config = dict(
    d_model=448,
    head_dim=64,
    positions='learned',
    bias='all',
    parallel_block=False,
    schedule='cos',
    dataset='wikipedia_en',
)
Each number is 128 + 32 x the weight over its row's rms, rounded and kept within 0 to 255. Layers, rows and columns count from 0. Numbers have three digits each. The size before them is the row's rms in percent of the matrix's.

# layer 6 MLP up, 2688x448, rms 0.0373, rows 95-216, columns 336-391
081:169153116130157155201101137165096173091129131107090145140155109086149150123153150137064208056097144096079149136115172163103118133158119170145136127117167162099149197095
102:146078079137190143149147106116123085082107161085116113126110099110137137107163129167079178165127072173138141146102122171069122145128130153187118107139118144124154157140
121:087124143130190104108116106161131156096155119123115150131105153111205104118112088181100163078174082119065146109178096140149135145108149177159089146172091138142124157171
098:130111138114111118182138073100116150110104174175138084108097169159089133176173108185057174159078103097103077178154108166116123085171071147161116148116138062124147099154
038:102178159082082127195119119128131159151149060112116086112056096185109129092127111066166149095160140088065058129131106166101114182142051144131105105126117094142168109157
104:128057131033053149133149090165118163145108191207169165109132167123162105136163132155178133146064077082136106163177165136119107105082157166206177106139114187075129181089
104:137138163153171058159110104169163180091110181101184057131171150131136145124148064092123165086135084171134161145128092117081178138166098151115132106126075175180167100144
109:141148131130071125159132132108088114173085119118122087124128171118121144150151115094114144146174070076187105145104114104095197095115149157147173117161169113101129156123
135:116126113147141095160104092124113132171148112149142123111163173121150133172130103138125133170136111093146115170134134150090121061119153176145130114056078141146132149121
106:140124154173089157148111096138125112117109108102154079096162106124147100112099070110081149093138103106059163146137153127120110177145058144131144184113170138162109151107
110:119093162096130151110128106071136113140140159120165201124110123115170128111122096137106162093177097180152125128103125135082101129146151103162139093058123129097094138099
123:132178124099131160187111125151081115120165108123095142136107152124097114159138130077097113110094126126109125133112121139130095145074115112090134133135124105139048209081
125:116074127143072175115093109097096067184103141086099156113121144131190153112142163152082142106134105178090091191132144182089146157119180120171151054125097091088073116139
099:127152114098106136102113119060064121193144155134114093095053169115114134153132117151084140157136080128119135097111083122143148112110127156211114130073177138131132127154
112:128098117131201065178122123165097155106099115115105140118066128162149179138156081155087142062120125203108165121092137123113174129045065160158115149086146133150102134130
103:130185115133122165153131132096056075134135148093111065112168132125100193158143173166119096161108140160190106177141085080057113128140150144127141117086119160134142077112
100:127136110104098099149129094100133157134186082130176149082128137104162122101136022088119177125112078168078144111141100164142138101205133162119147108139177137102150148140
085:106131119146233113152109148162130127120136128039158158057096170123088169171187086125044195155144092085061132084181130118138119156124106096093132127116148096143121164140
066:135145102153142131068032122100101109103162115117088102160145127042221153104100140031090108127113128120200135109128217142113119139135129180070111089093133159147105074123
092:179185160144102117091129120096070092083194136117179087112114129124151100142177144118123161140134109177140115125134185116109132073151107150160152154128123129121163139133
077:097105128138218146156109121113092137144128135137148145185108131148160124145109115100097073145118116089127133079116083123153155139176230169087119175109184137127125157095
121:149096169106165129108111100134062072122086147112130172120169133156078139130133122161119119142190155142140069189088132161135153160159137126148069098115148072141093088142
095:138045111123208129140101115157138107154139162088191135148141083082135087146091134141178146134125103064142145057113149116129117077133085108114199154137175201174122159179
110:119107116062078137155140103083164131170099129175176109086084192129112103124170134124170089129111148116124160165130128125142112052098082147097121110123165127110115119119
110:143148168186169141143133137107048112091140132088121085145133132126130090152143074130099178187107115082160138142068113154113117155167134111106211151124132142147137182100
036:087104142121153110140146163114099053149156136109141077086085065064140123179124115096126106139105093111163184131150146195129139125141070187120141153114101085096136120186
037:160130131165133076173145113137060156161200153166153139090110077136085157129145152172151100153115108135088092134121114173148115151128163136113141068181156077028137125154
055:101150173161119161165130153156141088109094075137127124174171114129188081177052139093099121149156102101137154155113114162138127082149169090139119150136098177131130118170
111:074120095107200093103132122145091120100134131078086135104118141152107109121185020169084103130178126078098107169088087131109092101159155140152179159130136128135110184148
112:093176149094128129081080115122127086177113150106079107081175138107130155120080130079096151110098113207134173148184140124083206172138097179110158153153146160143116147134
106:125154122088211117095129127138071106173107108198163204153150146141185099165142110093166152119115117128061149128168116182105136152109096182109097104052137113097149160103
037:150159118122146098146073164033198116104156138142123139150132088204173071134099132112123134038128132085135122137115120226131161151100168127110143156131139091071133133140
056:083144123124185131100123164156104147176118137156161130103138104111070055114173104173103140094120076179123138117123117079127109059131148163128123150132150122166064076105
111:126142168138121081124089134077138144125108127171114085120085138111167167150143113138154109084123105130117146134134159135145132128099107162138130089089126088128136146167
073:153135162076186125045110146124109157184156073183187098088138152138151122145143091081080127182138125114110119143091149124136219123132210189152109059122138167131143149092
076:150099100114078113112125167164093128112153164116101106162086136183155124137131144090207145072064129174126115174128197174079111144129134163115107150093121151129143152143
051:125091098168142065139105172162176150142129150083175140102165147164148145119131126083129064188125123173153127147124128195124133205156113150091151124136144158123147121106
110:133114054049154105154130100114161116113095107113097183110138143138139046173094177161158136082132118128168155134105118139088128092121136137163121114106162143137153097169
127:110149081149144182155131123131069124132138071125100153131150148126116064141129037086077072155096116106115144091122127090105124132163180153120146124145120169126062155084
055:144090073109064075123173168132166170164112080079068123175115168223175169130115131133098069112142128123127169113127164119148159128145171161091091111134133218093175104199
102:134145087072169088146146118131163114113114144151174083151182152134161092145102090136178168108114134117139100176101126127155127100056130147185084117139156159161150144098
040:098125165139134153140102106180138169211127124110102102052092100096090092180169080123156050101157129118161129142135168094100153129068070132123132227125161104092090090125
100:069111137209164077072112121102093152218059127134172206137100134140151143168158059142150174099078116131053160087163098123107107134069128100111096099141142147167118128150
122:098157112170132085117123092098124157174162142172171115106077193159129080148095144109160072147136119093145123165091137135041110086089114136118160094104099101127106131055
080:084143105081143167143080099118147122162082098084148119081147112115105124124121124150092148087115128174113159162105180080108147129081131127185070111129101171124183071077
039:143155133108107160195150139086126170103102150165126151128151144097114165176119149123132141132134138072070032101113158182072087107151134111099143076073105082173150097112
079:114123158119131056146086140096111139114149180082165124140089145100120097144125147151073082114078103081050138127157023158095102135162121120138149157131098084124089221181
044:097101090128053067204178139120103130143104144177155139143135112134128090102135130106122169160136144150106196155154144101086173132159176139035142119106114127143176206140
105:137157133050122116168116130130157114074167087078123200077146163154131159122104097149127074093105073099149122186139164150050115094146153136174137081137146095167124100110
113:136147135089181141164071105070125151125136121130169156122099155134173139121168079086131198107130107158117117141140157128111080164102055146114159107051169143127078131121
110:144133055076150149150123112150155131144174195140084151112063133141146107115099086080101112092153115141103166126074185109085124144105140196140153122127171137118089115108
113:142159162176075040135126096121107086137129089145106130120177125151141132124190068130109140099133065124093134130127116116202136121167154167084134129142073116096082129117
095:152088100120100122135165091115161166122103163144118107113099122175125079118099128085142155169096088213145121125083136157093137112102139148167150149126103150164143076132
101:137164167083133166086125103092060126084141088109169136118069139137155133136154144112157144094144138148081157158117104148089116125127190144101117100094173164151152114173
113:076102157100124105141109121147055116129069160142095079115073147110142129098165080138116133206096115084137180190125127139090125146128099166107109153075201104125090079131
115:137170119132130167103112108119137086137124168107090134143155130121144164103126131090157186116086087161114118134105103130112119125130150125165170150151161176128124060159
111:174217083187154159127134130132109069099102137104055129092155106112140167117122157116130160149134120116135099158161123120086112137158154152166155160116165093085107108096
085:103118099146174082138142113142143150124111086099141128094183141120111112128112126194070102150110122065146122109204096150111116177154096150091191170107097069148097137114
116:142161116150186099130066115142155147133045140159133165161157107162130156121145108095121156099138086116111149093095122130111147160173090131187231146099152084141175118110
117:119130110114101128138116132155121132173148097117077074115159115123139092127095113086068170086173077117074103121170111156128181130164122068157135133106128151137118168098
108:078151163096091156160140148147122116197159151095117096133168166121141151147086140132146138191123135165173144158196142134096184156111103128151130052172095125062122126087
115:143140147080138115118136118119112095159186075139143122101146136127142114137091145100129119157102122093146100241195134174129102108161151124159106116107068058137128087118
092:080147117174163097156107125121180137130164091136152084148160121185119159115120143107145115116097104135081099107186095142116145136177042157092159156112121164177099149127
134:108101068157117135144134124168102086082110086169103116097122151148130084143122121131101070129137136136103055198156153204158212157127147118145123122124075117205118124081
093:156121125108150139158113111103125071099152155143146131107162103142116196109161132153141175137142102087170068150132128126121152127130193125088075114103114120092166161136
114:112083019119151159145085091136048159149158193136128096126118143137165084172121157127072086148074085181095125113096162112032137163112086112153164087147186139132078136104
045:138086201183142091071134178131164093135118096099129101087081158187156128103182135128104103204131178121139160143165108102146088116118125149112145179133091019158151123177
110:099146072152173092139116119119108124155149137120141172145117124119112105143111128135094134099159117039168162114106151113068111130100171144183134104127157113083080092116
126:136228126108141113193125118087135139127172080168138196194139176147147112136102108067119072118144148106133140117152132118137134121128132118097180110150179181120085145074
083:147135118145149132164249145127130140134124106162161136090137108255054163147131111175157116141095127125104109138133110085101115140125135105178126135148072119133147125132
097:134104118122166062142126113095153101125159137124123121126170138156128176148100143123103197099175146152076147134159149104090144129128138194149146137145116154137096066129
066:117101101149198119248121158055146137133099189121171179080145123123141120123118116107129146107117125149082074108147135143128151122084161125097106145134124155114137119130
057:096114118151102126083131133102114138139159134103093080114128106183178148126139120117103083140146169099117164093144175103110154094139113131069122118109124182123163111119
042:053144085123119071160161130134120134145153087168128093107128104205115137131122078107145127130099147065116177146094097141129167115186136137244116159103145169117150098168
084:094177201110132119119095101080178144086127115115185129159113143117113173165081088151102136109163129157098122125130069137067150103082088144114110145197100178116143090115
127:099179116175125150123136116125172179123100113150125094041132145133090061124158124124131074158066099146096095155132097140136152082178084171120140159098142117103145161086
077:091102094177136058141150148104136134120091173122133143125119107112138076143136140159166163103124103151108131111123071136062144147153101132127168160137147165135144110128
100:079174159175161146075157117091079087116103179137175127188139127191106185130148114107099117101160137117170134108101117144087135139117120131187104086106169111147151079163
120:067129091139110132135137097086103139159135165109093117115190183107144089146096125184096223144132074161133106143102085124141092102097079153153157138150110129101130155163
049:165121156118081061174096105127068108113165055152071139170136060125123145115159171098046074118149061210136062100151138104123160116137130132074124090129162141139129118122
054:188080149168114069125136120085168124150178170125117107163121124181096185123153128114148129111109171155147132145159175109132139110139124218076135196078074149090095101133
041:088098161105112162154115164101156189108176144120069097160135157182166104115092106124106117160165118154189097133123186126131121169143136106158171176116108127156076105148
097:125164156115165094142115118146113130090073133117122105149111121127142129155125109145174148131085072101130152109129118140064066135091142182049154165159119153159088124154
121:141114109099173159136133119128036126133176078098138175084125148120132166157159109131100122086116155123094130157100112094073086148113131176122127078106097143149081172173
124:159143163169139129095116119156129092124081075115134093181187131119173151109141096135131191152144068114125068235130125160130110146106149109147103102062153117202118115105
115:114148154097143142134149113132120143175124139155112126098142134135105135126147126097171127153075146181194086231082128132110068128176137171138173188141099149119087111114
094:104119116130100130146083134132074112118087124128092116150102149143115176145095074142102130107136114091140170126107123129103041116108124154136143146142161149095055090146
038:148113146131133206057118089160099147122169053128151122085116087155145085182126093108095166116125113174141164101166140124105090178112147147120175130141158134113164143101
105:124101146156121123149123111137137115122128151099117127139090112124129083139147041141118182110130102077118148129114100106100160139151144145096160129178145101190104089131
114:102133184102127162132133095136176090175078139143134112116157141120165089124106131155132148067099122125136116111155082170165138165165095139150108073120120177110148096154
105:099158149078176078172116098106166106079081117108132169070149136137126153117134096143091071106124143092108129165142093115060126123145186111160170112155126154116123056155
120:086167118119146160128098113104152145157148186180127128139139177119126105105144086103072160166115051147122163105077075131122121080112079155125152099111163155082109144161
118:104130143149190123136096099070121149185093156180110125125184171126157118144098084096107168072111137100114128136145109118121051087140105100139209150128151182101077153134
110:136126177102133142192111132124126088151111122075116123062178133120113115156141110139120152154072123164082149106136117119189074126073105148161133154134124165166096080159
111:119130144136101135097127059103106161141190090089160196140094132155171144127124104165136171133118083138086143109117125157148166166131094104108166135168152092162125165131
090:122158115081091139116130123117087106090101129124137082101124131132136113163135047129106099137102108145135076154099119137091126081140158124085142189171096148140151157130
033:110119150126109160097146137153119179113166101139164142147091136068047094061109162114163158073152098145145068140144157199096139096120204143117104139179116106149115104127
120:057074207169080118122106107116104114193144125150141133067168156109159096105131144129142152141178126070169142150073129127130115103151074103116120109102143133115078074109
135:139119135081125150161106137153151068081118082153130137136140133141132100130081139083128112134147120162141164152162103104141188114113096146130154142069136150151146126113
039:104147105113132153190134178106117192144139116084130117124156117093034108128092147138178171143129078102107058123123124114053115085122150142127147134091126134139174137105
053:117143130147056077075155182132140090110104110132107178167119086217193111141091136089105146133111145129108132126123113112116215116150115136152117124111158179089135095097
078:146180092134126157113186151139147138051142097114077131174167110161162172159128146087144122149127131158095104115106191123127172135057130143143162148116097197132130139111
116:128153123101166126163136119172077091077105092072118156119121124142188117128142119083129185112086113126092084199155151148128140141138100124120112161059062139171078101135
037:130112091109094146102181116099076106135120188097210119072108202212097123108089129143132030165136148172131226091148136127133128093132123148133149131141114169116124128167
075:158156166092155139169154122145139138175177104088125158133129146165128152141192155113163120091116125136102129121101175078080125145155153176089117145146187126156072102111
121:122165154142128108098122090116063076137151223129179083146117116135157124139123093144141151147118122077094124120137084134130132151150176240142147109157128163183081176178
038:039136093137093155103095140091109114109134119122124142137144138111137107152118111111110104180131069161128157135095118113155113117167141086131116119095177154140167196118
123:062073073147163125119131066149148108092144226145129096116126159141155120155102146101149109144135117138081097125174110154112101131118142152160148123098167137140111127132
107:138105149150098116237118126138139121191108112084134147065152138178148099129092161142147051147095152185044126183152098142058212171106125095126093134114097147139107175129
035:110087141122140062180065141099116171128147091114145140090150129000129123083155106174142154157104165131171140129125091149108102084111098111155153103108110115129078130126
100:101099137102122128143114140153108131107081114147114108129129106172120109155172095081145158100093082091165045160103101150075136105165168123116177138133129148155115195140
087:119127110116122110146064140156138107138127107166130112167163120115114124150135063079126113111115113131115150154178104142105148114085087137158143145122119201142125115102
081:127122136183131079181108118118150111121078069225143046094130129149107188128046135079181136130120157119106141137139135091096131131102123103171151140131104130106165113152
116:097174152108108132106111146091066135117094111165141108139166152131142137159043131126109118106151124095162142109165123129134169096106161126125119115114134132060119171073
118:062122185109097132144127089103177118120130124094124177105200165141194088172157162136146120132152157096128115118141156104116131120131120148122122159133163141141081111113
052:131072175087141176131106092175097153145156081158134139124119181094073129151145150136121133097177154102137166123069133085162145166123143095109132174096124117123150136164
037:120133114105144154096129125148110166094103109136124143163117133099097136164115099117126162169121093133105128128153122058133158146108184138126176055116191168089139140129
113:102135174177133119125074128128083056152148161146132055129180116129169147125073128107083100117111140100102132157120129117097157095172121118123125120126051154150107124164
125:129106110142145099144122095163096120141116188057121161139178146129139151130122099142079121120171094157110130188115128151113106136120124172234148078112167120115143107137
083:108083154150097119065128129068135134143123115124154109123178161146122170113102170106093129072108100156091160132072085146073182107174098159131173154159082125150089127091
042:097136078199125106187109144129094122108081170120114130051104152109188118138151155091154125147173066229122089151187176113173108141114098103106121118102127080127089179115
109:129142129108080089149132103132136134160054147173141119137177150155133090133107120071134115103116125101139173161185073145110154155131119142112111099109150158131090144139
# layer 6 MLP down (transposed), 2688x448, rms 0.0335, rows 95-216, columns 336-391
073:065112133100109099096141057124142158138095190118118128131119159142084113107123058055117102118095136136147160116199112155104187142118126084159123153103100071171123139122
101:090138086176140097121092136183132133117146104176091121099138096112127193137113166112114134112147180140073159067125138132111135140097148082112136129145115108135170145172
124:123128116122090133156145133104106141142124140134133108140084101144072117064121061203133141165093083095124107182119171121146144158142082170126054151160164106064114141099
063:113148130149167129208136095119100112127116162155163088149151133146136128149115205120159128156135205148089149174135126127080105129052163112119147161107141136150141126129
017:144130096125163137105123159113122113073097200175129126090180136159117160104113096184133092148153102177121165129096154072151111127162145187115117123057135110095093163110
108:173168116191152099128094103148154106159131178142064114142098193134086143103028109154087107133174158142119113145133098127145154096164128048112070155156134099139133103102
089:071080133120104136064138134099119159129084087128153131130122095153122106156118176111141110112104115082101148105101162178143111135148088101142176154139099098121135183084
113:099174133150107096119112111138108122208118138098145090120149161120121110100130145117100147142103083156126140094159132156129169138139154118114153072129144172137125153063
150:143115137197164156105110126156160108123116106118092138151147119125166140075197058085185144137109099163082161144142158153090104101097164146144102112145108105152100100142
091:133149192116108134123178110118068157135124115117178154147095099153133177143110194132106115146182137176111063147081146120101114166146081100112153089165136129097139167094
119:189138112114082082117126053063085125127138129119137172148145181138120101057114106093186125141096163114137119080150089120092156114114118141107123134142199149167096105126
131:189104174121162129089140192143109176081104131185131063132087063122073132162162160156154094145178168096133186087093154111091124140163136098180130124117093113127160112143
134:162121135090127187163129119174124146129118174126105148163098182118130179138113124136137160152098179130152155150146171155149087148148111113128127203138072126130114131127
103:143094102132171118127099103153134123090128142130153131106123152122130185113086206111161144128126143145171075107151150161152172144178116141057120142117078118110148116092
106:173156102143183122176115132131083136120088090130132108120183142121132062087152175154138142153102128119132121171158140155155133101128104125198099149125139121058161080078
107:123160113118154124189078138081131142121068118155106216165167060148118149114102130127134127130127145068164119154160185135184150099125156172135064177133085128094082140128
103:132126092130093138120133090114168156119110169092108103082097171118169151112140110112148118139165113083134122101117164130144162119169121162121199126094153143101156135130
069:165071147108069125125097097078135175157123161165130112149129164142180117096111070148142099118091158109177121142090121097161116075080157134087099156119100119135110083105
067:115094156133136127190183035145099127143102135125145126076124219129068151138152142160132161156161135122121142153099087075164115120116120109174124163141107118144184152136
070:117125067177126128102150137147179135105141081115116083126112129137153073093134121075129105162130119103159147108138061198178175112139156159113108121100080127091140127118
058:145170172108073137142153103144137142104121108107100142127133118110114164115115119102138173132144126164143119125113182100118141113150077088114157103180052137110171130108
119:132146089118151132102115147115119138136145152208107139142080103143182087151141104155099097110103120152105195072192123071188101082169106101070132177139125163108180183161
088:115209162156100106121146100186102117150168112119114154132115124128109149161140120107070094131110136141124170136117186121158147154109149099122107153167110121092131177135
118:144206154140070141086140107166184114125121152099049179117128133144164130166109138113145152106145146135139127127150087142098157142130168125081159163091098177155094194139
098:120176234150136100129122176155103132117155159078144148215145082125117147124174071105108091073135129113179212095116200107092074109084129156116142122122101142077116137132
016:136157097121156092178138122137112140068080102156155160091141186150131148126150105176130153101144145190076097115057127099101117144141128078122116115135153137126163109117
017:136157122138119125134156162112094195137117083162139106115146141107143116131072096123138097130152052185137184134149154096138144178122113084115153147121094169178196136196
042:187110123140137129120125062119106159164136166123133155089037138140085168082181089160155135139119175117133091114118133086119107126109095145131130114083136105143079153108
108:126127134160086097143104120098168170166098067195157145087160108121113132062096090133176122124114106119138084116113113135167132132094154116155081130153098132111109139070
106:157131088113104102206109133138107181215136143120059152140140069106123129072105148144087139126101096095165109097154155154130113106070136137111171159123116118111114087072
127:113041121154127134103117088092151127170144144176112138133087141104146184127136088112162135144126161113172168112090132073186164097105120137124214101121107160126133129163
021:157149143137107112132117110177115149090134131106090112140096138146109123089137115154089150124082234113146162132104108103104100146130143117114115146113121129115103148124
041:191148196176051180139162135070136128126153146098128162118139111150222158079090130123110132154109158124106152133141133129086148152097080101108115117177144149078144195114
121:173089097103137104098139137151166127123127158061108145190142113103187125139137131146167179119094119149125152117150072078140129097109126130118152120162034107102149119093
059:063138090146080167156148120119172111131141161115109152129122115129187128124143140135145087117149140119129102093131105133132042108126054131115135136151142077116087129099
064:136136127139154163168157080108119095154057120140151117086156159113107080108154155144136156149197114085142109125136079119197128124098151133140125098156187136136152139135
036:132165145101119129158130110158114135107066128171068120118078182123078145121153117147106188098124131121123144146117099087115121091111134074117117107118140145143165125195
111:167137071118125117101094073118161067182145123163159133122157108138143139073120147114113129131151147170046170136148131124080093153045105080128138162142089163111092102194
130:163113132125124125110152145129125159095153152107120142192093130126172183154076073104147114090125109114161144167128128150049110115156129085197131121067099140094066155128
038:137117148112155169157147068081095066086112202167141145029180109112062099101141076167139144123111114130114110156085061112116133132084126094162143131122122075156099143059
090:153187142136147081192133115146082131127144151150153111116165110136122158171150075140110121112111122104083183136109098137106160165192127184119116142110090137127080138128
020:210140140142106103115158087120121103081136150153166192128146114147174111107119116130118146126119205151115106109123101137123095097127182162133091091149112148142140077126
113:191101135077111109147139085115100106063167117124108126090134139113118160086168175116081085160184148145163121160177138099071141078128130129082157166130126103116146170123
135:144120143125147186154128121154108122107107156182166134070151133111124105141134160147114171181074119130137153135091111144147103140122059135096111046095116119093164117127
074:183164156145088129137133111143163137081125163162138127161129172136200139112199099137167117132136149088072141084174103215139112142142096188100156126172150119125036158178
022:109133130111183137086121166163138105151163160067093179119167066113089079121130067118147136157166117155156164106126103088152138157137116109109081123110146121126099173167
059:174155101112152157151100100139130136141098083159127129150196097110124108080140076133154086135075151129168194174150221097112121140150089136110138129100079150093111046125
024:135116153094142183107130078142193093125154157127092064137124131124129150104139061143112102136102051119125143128068153110146101120144086110147117092103117135101057132137
110:084114117145102142169161095095115104098123111129160115116106133121129104083187214106172131076128162110168104101099089163161164119096137132122145132089161154110126196164
126:129110098108107047117117127154179129137201134104168157127117149125088134113165120083162134109104166112177140141141114118102108105161107132058196123188111116140167217165
114:162167127064122114176121109147114071109117107153111107125077115128069129157157140113145131132108153098080147171141129110149141111087116126184147166154147083141177149183
127:148109095148143118105109127181129152107083141184130077141107078122132085120160198158156152064110135109071123128090143130088126126133095137203114131111126177134128147138
091:084157161152120146122152155167081108098156116166128162041113148128023164131073125146101147086147165091161128132079133137155109122133153112099144139110131094083098095168
107:132092043139179169179127098135162152186121182121100137220171082126180097084142111093154153139114095102153105086134157141126150148168087151138140148164123117129032145167
116:126131093106083096158086126066181107189135170106104136110166137130152112098140133057124151118107131061111166143182136143126129110132156160118129121119159129130112174117
122:118104106172083086106169121198077100116159135132110143080138161119063179133036129165144120162107105116098128112084160121151094120134151074126107160153153128153122117130
123:185154117175059150098106154101153122135124123127078144120178108099159131134151034127143141096128184159164200133080136132063107117175147120138124102139137163140146113053
072:100112123111084152109181135147119117136159117166106076164110130116061124123107113123133134134115160187125187161098101100192152087142208086197112144111134167138141143119
112:180150147082113148110082133132118127063141174150088168175195093119161104153103104137165103170138136107147176141178106082134126114138149088139094134159111193145122166154
111:133087094171113095134119117135188160161140140111110084163112098135123103082137097113185105161160144093148114131160149099149129111148141128088124150115165138115111102090
110:171138099121104096140118084110107142183138155136051119137137188126123124169116105117082150122121068142116126064108171114111088098105097116142144148153137104107146077150
123:125125109121068085162110130113108141173152141093105212182090041130165163126127224101100084083148129136141169117148167088158084159125111147106201100166195188119180175165
074:129142163139129111165128135161142161124102118126136103163159059119105124119149137177129136120100104104139153063128184138147098120113155087042152157135155154125174123190
130:143097126140098151054147124110140101114114137097174133152127108114118113068152077134102152125159168125118135111110074127059079065129174087114136104183115148157096084119
080:164141064119162100155150066128159121185100129113197081127143118123138125156110126158140200099089150167130143094176144100159118156108187144058196148063085151189158172140
117:108156109111070062133133116133145108179150145108110088141142120132150147166097122142143086099150132121129100169125189151116142211130101127084143094137130158193131129087
030:107179072072088156176098093109074163063129107172146115127132175115097096167148077131082155081143084118086117143102072128111169095101180135197124076109132162133156156116
113:144118148113170198125136077166133173111110140115205179147104142125124116098124177058113124097116146084110165134074120130187098096085156144109145136054098120125077127116
123:058138112133139074071146113118118130094168143118120128131049161122116100193080147144140094188121131065116115119095139143122164114139161081125186154126110103044110224098
076:120128139095123116052062076123145127119158132097097152155122230090171093174144141106131111098145132132149122121135189183136126147137111123102120121108152123107069135078
082:112096116139176110135118150158137124089104108150116121117113106152165156099173097076126127143120107143076123158157173108122103145168146137122179132135139127133135169137
058:151108168117071146039116089138140177094155128138140120142087180182133107087141092118135138128123092114139108124171151124132143105126144143121152133122133118078093098142
044:167084094129151130163157063124117124107098117187163187097144101121114100181150139177144187123104083118093125125143103126104102118091173095174127115114146063146175144157
027:193119150131142173116102095096115146077091091144133124083155042155146131118135130123092132143097181158114100120106124084083090186098145111040075058162119108158108148083
071:161144106071168118129140098191096115132140094125094129159182156107119061146161115083082110146053098124158098134124162152119102142157159125140147148105117058133134104176
119:116129130141159110127141143162161077151113184137121079117172096107165143143085114131150124114119154093093117095139129135178142115160168148151177130171088125083147123153
066:181176154150121149110124098120124128077167100131123096191114117143092143095129177114094128127136146148128125174110179143147137118112172149086143070205083190121119176108
101:178112108095101115150136162102137181156155159145107134061100130100105141170171139118133169104131107139107147189105141125181142160099118157191156138083081088104183116066
116:130072094154105129116140125135163146146114089156063068104148182118164086098125123174112139128112134090129088105109116142142103155153142129198124135159148170067144078111
034:118144090115165147130119114132150104169127201118153118104136138145079086117086092154150184146095134091141124129096098145111138105093168137208100119127123079160149130129
043:100170095082150134127141136125127128072096120141146119104145168107104114184098119137072096071146145110081135149061063156125159169126181094202119101185165153174186144135
019:146104064127155129122119094148096110158092169120137154079157133141127160105159141108129127126086239108182116140141090088119091113133123121075078145144156152157180132072
080:141093177095149140100149129141171157122179118176152154171126125121098134114151175111112126088112124136181162135066147110164139105104145152180137135097139128121111102111
142:134170103161133130115127130137223136000193116186099150137104109138152071186143163115086136119111189152132125134127200102124147123119121131107119182127113124116105132081
130:156145085137085135168102129142140058150168105164135136115089116113126101157103115194163201079137144147092185132189116126185119129107053156148123135142118192122167147069
115:146145144156108110136103146107139077155109079163094129187165090125104119100081166161118142132176144091153113117166170129179168121182118134125066097136134076090169135110
087:174109150130113119158135128131108128056140164124116109118139110128116127157136156191134168100129120170080104117059107124076117122112132151132125178196114098103151093163
023:131152120142093079178159154100195125158131172143111093113152229124102185071088194154144039162115152115088126131118149135100114132148130151142121112111102142113120139131
097:091117195155160150138129153119154116142154077111135170099149143127177095164159117156180125083115155158107187144061107090150100109136131124151196143158122147163091184139
124:129044115128091221170116117087100130140149121136143135180069174126100197132147104131166183085141170137126152093046150132142074092079056144146171171124072125176172109119
089:177102083113129089120103117129177065119133079192138149171157160111135108113103117150118100146135156123151118196079083062148147132161170110127112116060140082118106171165
107:134093151153115145090108112125098129142123179199130105133186175127133089095121128149149092166136186109150099078111105108180090102073107132148088203113130125126154056135
116:152180143135158133108147116117122084086088123134160145082108186118172142142089157110152114139112149165137152109138121184117149119159179174092150065146103171156150049178
126:111160047191119148107165125152106127107211135131065115170127119128197125090125162108166151156180151148125140069122150162128137153139135177124136126133152105123103095125
120:066109114122147112117110101127121140114120183104075151114164155118152187110124038154111184100135184104202149137136126152125113119104143220107125134074105091128158181174
078:121070170127106144151169111128166130116150109107157172101144150114132115080138178106125099128132139150050137132084122129157119147175087112159179125141095097057158065100
013:106148100125136074187145083119185155068179193165104138166145142173143120142116131144105136163083135159100158109136184141149100114118094108124135117149118132166153135160
127:211175119086117166119103125136124109153116128156160111163139187137147092114141056118137174138167117101098110147157068165154136121184182154143091140200095157147174082158
143:134169153152107145194123166170141115101087105155075224084165145134087181125053137121111094114174138113156209102089149111123110106128080107122121123112115177105128143082
020:159125150148138091131126126133157125103131148142162185147142068118110107129168145133137123130104075131160130106156140095142128095143142106121137105126153142106101185191
044:150137108106177138157157056147139154121117135138131090037120173110079074142163086186110108141078192108129126127137126119138068100149131094115149152129089074172159171137
065:103163140178099087144128120144129131152093184138091112110115157099075095125098105197151126135141141085127123140095118151153145104119156134133138161137125093132145178108
116:100098147094101128076133123121115141122105114202179137111128148152126176141120105124101162161138130097143153115170019153071160064079131130160100139144174102154215154140
016:156117105133141102172176158102152121133145105163142130145131121150104094087125142192088168119133080112095110148127141116087088148105115095122062112106174148169112100069
059:093144066103106090147211112123155142134118150117139142093107156120152131166132149197119115137194132102125097084149072081151071102141172119132130118132128147130175114143
128:137077183165106154123132068126121160153096147148158174171072151131081119095152143145133176136122128153099108091143106145126124152165127098127131188154129125117116119137
019:140114148136136130123132136145130179105144148114161143123173150107153098108157137092130111127142141115145099140142114156114077127058099080111132188078158131122114087104
121:080138152153131083125143112151104135185133141209109166067083176115121062143076092088105147158108153125163170093130145125148135140075141095098134172132126117112133138058
084:193122081113125125110121141118131141116044152149120167117079063159166116143083096168150107124130136118125208116161151127108136149135133144141117162154143158125115093128
016:096093146119085086169156140142120119135124162146080090116048110152189166085107158164078045152093143156090143135094172087117094112139096136051144106098087157114177119151
091:122147106181116082104152127111101102132155162134161082085154136125109123104133088091145100110172126156188149114117110114139117106140095143158154091111060138096115061117
068:214113102177140115182146073122123112132098156086153123177106133140174093097177134133163143081104131158162153179133069108116112189141191116104121120140117122081133222137
067:146074073116171137112166078115051107136160132072099206098127140136124124106156090151139169120096121117113129157101097142167150075118145078073145130133206072158203120167
130:122108141124139180144141068167151112142128182162116154167067134110163143140107100089182109093113106165143159117081142129146078152145131101119174187162133143162114168099
125:100077156173156106167097131126117164100126136109126144121186129127125158141138101068078145143188115145160146132151145117130145079116085175162138116159132116096112139179
041:146187125159099131111115152060153114173111151192163142140118106136170135077120169108136148128076132133110122123161134172110145088102150151176111084126123186122116094115
019:100126167093093116203102137187144098132085146151113117119103108156142193098104166124135112183101130091149087099153111105143125082132196132143123133167052157121198200143
114:099105105080121098104114124110151136108168087132128050175147124128172162109111166150159143150159100094153139161071112145104107078165133175163170174146142123169109125082
121:123106157085169103124109126119069144150093128138135148129103119128154115100147047131163116124167125117168126177156164085134075113128084197102126086115164144144179198063
066:102140097155092142208100091122141119144144128114119149097060154127179112112201082153112122103152129103053152089130142146152154134113115126183179111124159129139140078139
026:047175172117173174112098144154173111133162131137181120163176154111055133209140105142092136135089126107142173104117097143103172171174160117158152111107131112124190113130
105:151167125148081087139124146146161099088131072140119108062169125124165102074155135120038160110120076162148082150100178143094144114153093133178097121105145174112094138124